config.toml
n_layer = 10
d_mlp = 512
norm = "layernorm"
positions = "learned+rope"
init = "trunc"
init_std_qkv = 0.0477
init_std_up = 0.0683
lr_mult_o = 1.14
warmup_steps = 200
schedule = "wsd"
doc_mask = false
train_tokens = 137000000
steps = 4181
Each number is 128 + 32 x the weight over its row's rms, rounded and kept within 0 to 255. Layers, rows and columns count from 0. Numbers have three digits each. The size before them is the row's rms in percent of the matrix's.

# up: layer 2 MLP up, 512x128, rms 0.0683, rows 494-511, columns 0-127
# down: layer 2 MLP down (transposed), 512x128, rms 0.0683, rows 494-511, columns 0-127
up494 103:104106106080159187147159128058149124138150163099100164157142127161105122131105153126124136124163154122145068105116121205123210147086104055112112064141093119204107085106123116162098162118178112108143102114167128122151137126131128093125129157093140134142158069108084147071102123165091148102132027147146142169162098152088151145149095181085096124158155139115078156117161188136122116107166
down494 102:127122146092096155077105210139184095104165123194153174130127101168101169117146140144152135167112158181145086088115137199167110127116144165098114138107099143112076125123098130115123106107114090182138125157099187151130135109115115121100115099146105128173176123182207105138110105139089106155116126104179117145105124131121129115159224118105215159177092080095168068122166101108123095126096
up495 104:150089180115064076103195112152082067149136158129156082120107148125109128124153139070095167116191074130136106167091131089121094094119156135125138082108152151090160147128126078059141147128143118078129126130100115112132087136120077105201125131113170087113162094088172171140144139157127186123151187125109104136136154218116146056170172148097112136115143147095113134171124076079138147148122
down495 089:124156125095089159184045133116122129165143159102116134097140123163123106127115139171136104160074186136095074127115145181110164131106168142152130173182145090098098111091118111167108165135137106157092147115131118134069136199193176081113168119123122184192147177135124125119122130109096113128128087054131120081168124036112121197116115141195137149148082112114178130145173145152123139101144
up496 106:178106083129078145099101109139189102163154130165170164197124135077118172192153150136197085082151120114169144088109152131093171082100117154138134116123149104124092094153149098099113120141142113144112143125205108128132111133136155024107088143055135172125137141116122099098079097135090127137152193097186139140159149140113095096124163069143093123132083093124164147120178140154143069123118
down496 091:084157150156188105162159056090092144117128096065113103076157179132095090126040149127082174125119198119102093153132095095154123123133135115145169160111135129122137153117118117117128112094136131104143135098090083192110097087118115145163080163100142108159161157108184140097129183134125126147088131135086160103115183163138137140144153209170190132090094153153147154176198087123122142086138
up497 096:137123071123111092095145106192145081119110097107133081161141141126131115159179103148140130061176119076156122132124131152120088066163177157174133098143090143101097180111092157123156169140131147163058108110084111110134164130147058099116120164064084148114137101155198089162122079081175177119126111142131142136081085099081133126102121142128193118129171167183159109118136132072153164137084
down497 097:090171154086082065090173150112091155089134117157143121123153056165097122087073138158172088150145130113159127049123117127152098113119189176141151099089139102211182134090121204088137093111099107150121129113090086122106129099129116175171142109123158124160126111058089170100116071111134051129132154120129150141117118179137109145151145099112114172140112126117116092139090115142143151124046
up498 102:078168168141111129094114150155107077152200106133074118090150113110103145138123120180164118180139114145119115100126135166097130121113083071083123102178157134154107154145129172150127137123117144133114119126101170132103074119137176160153079093102158173117144100166084119077138125107106102111089073144119133146103119182186051064142077168189125137097137109157141103041138140212106167084119
down498 104:150166052099142122155190160093147122132186115139107136078159181138169155099105105149119116142167142121129144130065155115133154140109113171167148133176145188092173180079079120139118161096095151164106072156073124102149153154106087175120121115139110158082064167141105142084088138141094061114157197101085154131142155119140103120097192151100164187134166151120086152167128117095167110130119
up499 101:130106109161166208190138138180103144110124146136155182114096102083082132146140148162095090107215123143142121154147115189100188129180131091073129131117155128139208113138087125141115133126094140125137167095088089115118125106097116138158108176170123110138150131134133140147149147069155109197132126100085158138082110116208157124125130157150109112133090095088038071078106134144145183140158
down499 106:131106083134093137168122112153185096145130139124112162181097116115140103135137118105144169155175135174145138168150135084147139142137157058147164126131134119136059088084125116101113109139118179137119088166121160100106171193145163074144114149120145124142103136094140142124206117168133146112072174161110234084093086134015131126160104099138123077126178148140159110137108064161099134110102
up500 106:168133184105152195195136151155108089107096149149156110169147108110133114195140080089151117128132109195141147111154118152058085128107095089126071116102104099145125123105138064096153140138164102099145132136121124110078085137127149082116133123067152119150133157169116099172124196128138086108156116144191093092087116170130103146156136150143169124116188188151118035182124116112156086166155
down500 109:122129097143117076082081082104144153170149171118118101083110141071139190096118103103115101124129152070142154180128159156144167087099131165066159113078183097086172104112045194134110141172113199138082097153164150122202151173122101155141128154135116112118113120095111131096165126107093129171119132102060142176124145142141147175116147107100085132100094092102123169124080137146105146076111
up501 103:074137143107121178145073116132137135115072134132110087102108147118134165162136162083158189098184105112175129085151137106160146126124187167115144135104075128163114132186112099085129108087093115142096111163154076076136117169131189085127063136128088150185126130085090128136195106147087125125147158137128137069081154109203070168097165072146147139133104146057099128116121124133174089098134
down501 116:136106146173120139126180135100109140154169132178138121081163098118126109103127095136172106132180125130134172170145096120131071111132112150116143093118187127132167116120088136097123084100072064110126197190129209092128131098151035117135128153086172133155102155198095115135093100105115133094147139088079056167164112180145123147162154124092137157084127173164130156165155122119159158062116
up502 106:110121127130147101148177124149124146145115183102068136151146185144042126150134179148108115153159121180111096105181086181103130158151110120145176118134112118135108078191184087077132152139113180176164098114122127092088078115145121105123132129089175149150075121129116136083105143142179097135180134121176119109125085098140040117114117148180085114139171181076124125141064088152161152080134
down502 108:143116101042112110159072119119089153084122145142163123069117103122092140108124088185165119115149167142071119196105153110132141118165115142127143122121181091154095142138054145126139156148115135123142172135094184126111144116153097174155117138226114091070093099142068096134135139146097137145095074131130057162085158147151214131123144148140109131093131137112098109161089125096158062125178
up503 110:162118090099136098177149180079128070168153144132125130196095089157156170144142135106138112117160166163124113103110145104091137156120177085142171174100121145078173171100132113159130167078142060142146121090195157137197083122067161187121125110095111165062161129134118158162104163137120109109138116085154140165065122177108102136147093092179069136111165139135190107130133114159112127161107
down503 096:146148188082109119086109067125051150129132134113138100102137141108114189126066168126107109130094147145113091172174166095197143159117138136145090096146139068104106137120152167085155092149093146095063116125104146125058131133125066139159174114179108137085097117118161139106190085080151080169129126130168132100137191094176153143103082147100120100144110110125160158146183115137159164084084
up504 094:123186119076129134129119117139111099150094085085145097079101142114106125179073072174145215106104093077159176128108152129176159125097106184175116152133147107120054130096105099091127133148164148178117158091103152112144106140156177122155098089134130116114120188111143135145152135068165164079137130113099102107063105137075119144101124131177176112093149182183159088152144166166079116144097
down504 100:153147197147088113106118125134121135123108105091156104132154100097120038135184093143090124153110140112168058125160100149142122099144119129117113089121075152162105109168123104110141122075093130120051142180114141197133121121167141151070068152131154133096100112188141091073138110092173137171129107182120111114156142157173105144154132149161148138194212125132106117087157105130162174122209
up505 090:142112119151077119127163161151106144168120150119101127122133145161084101115184131089109124156125142137166113054110150153163130142121108149079107127159171153230154118170149113142055158159042161078093095098095122106146156108127143153177133161128116144121106131156136181163149154088079061124178098148101131143122112133100171087118102118097152168171199172150144110145131083091090146112206
down505 098:142141200123128175137097112162103095124091064020197134168117116100124117109135085199079136105106156105124153157169106119122192073080121117152104098101110112084132147112146143106114171153148064093147092131153083096163145152113094121145121145153124194127134147112149087095177127130053126110129145095162152109104113170143179119145158100204082097115129156142135120118160145190140115141137
up506 100:093094111179109140034118100143112090124105093108163105134155079171156079125117205112106133111166113114091097156113207110116198099167082123160104106123107143144100173133055083121116152135079199121139145078122145116077147082158086140079107111089118127102149092095110144122119148153169166125120165117118102146168144178167141122075133168122118146147121165133169100116116052149165153106108
down506 100:122107087117177141142189112121177128122114148111089082152114141154096098193131174090146184134109155131149120123135127120110050094192086071112163171128152137077171133146098104141113135125168089145187133158092122165115118137164174132093127150142089152152093132234130152157148091124099135082128101103104156136066183138096166157153163128102166107151137122084093138195142171157122061117135
up507 093:179182147106146085154129191123168178147124175109146122080128126145158100105120110137089131146151167144144078093125080127186093154143096126126106102117158142076143128103102079104159142086134114123195181066169062058128161136157108122113143095097141096162107096107115133135145123108168105055114094127118116145187110106088167122191130174143099038094160122143134094201109097126132152123112
down507 102:082159170131123127151162116127117161144093070116127159153133118115174131144082120123156128067129109080121150184095144118076105164118186093123120126205097140178121166124119170134161106143111120033106089167126161118147169163080124072171085105138153105108146135122167144138148139173103180155118203029103140147139129164096162091129115111102097114071095120150105083104078139114092126155096
up508 099:129131143127150197076121108189121127135079117102118069057108127085167161101109097118121174070160151104176130158117126128109116168189067150156229161162148105128133109197136159127095150086054150120129054145136076154114153091108129122122155157090111114107075049127134142165146156118106142169112148102132168136149090097148123129119125133148130145127117203152163124126088131125155093140142
down508 089:127155169101128097202160143078141150092152144119083179148131143100139057160202099137166129174132109122118166077137163115153110115114154196068065113141111140114165134092105095135183223145199197147130147141109156104152110144152141093120144131131095159173134149097142117124193110140178175154159125187132058124142146168115113101134119136109150100134122165136125107160179155149148144125161
up509 087:201134137160188113059176092065105154155184113155113087164137101126126142122150169181144138141161148126144123172167142096108159174095132100148165134064102131149140137131139149135108126106169119116151087073140149096158125074148125135139120158107165149089156128133107065080160139104124117144146160112176097184172100092089134134175146159132081136116129107194149089054130154133098125234115
down509 083:054098169173070135172127166128124103078116121088125211067128186102147149112140108121126153127123160159128140109138109152091119048143114220147122107204177137118158131101094112151169072153106157136114160125104100149123126169175156096109132091175100125131142112165142128149095117128114149117112106144058167122099125211142158145134159088121174153126088145108138112154138115094186145068137
up510 111:143117107165204153175109134131135089098174130140103120154120202135104107143113129145130131103154168103152087047132173182159116127141155102124157106125127174056137132114070127040096099055157063107111118120076145177129115132094066118140141145083121101090102100097192149111164124129114194112136092135121086100117147150160158147174137130130144132128131113130089101144095134137100070187183
down510 113:210097108130109125155082144098150133140121186174134104117155110144138098155207119166026152154116190186088103129197111133144138139179176120098129109077125144190128115073126112110141143107159161108122078158147099146147114114153138145116047109104133129094064089143122155158146192174099104134121177107144139125119127190127115162171130096124160119111125146149118180151131184157120158136159
up511 103:142184083084195138173171192102062089194134176083107126171124137121171111071171105134114140127165144122129103144151106122143084118104101101100148108127123108119148072135081159098137155139153168133132158091071067179137094120125082040104131149120148092135152127182136163108108127127179108103149120117145116119090066174177142096123143166110121086085136107109134098157141141135161139213124
down511 097:126131140123107085105090141104167157161131091165116129136036131128162106165141169168136160127153086154163087126199177133100199168113189147097154157143125158191111143113173200148163055095091145137137136102111147146150083101123166114152104091127104179143112125080153109091152128117114128149103182139153154078152155154164122119153102106059160097160082116154074160141124120126139104051129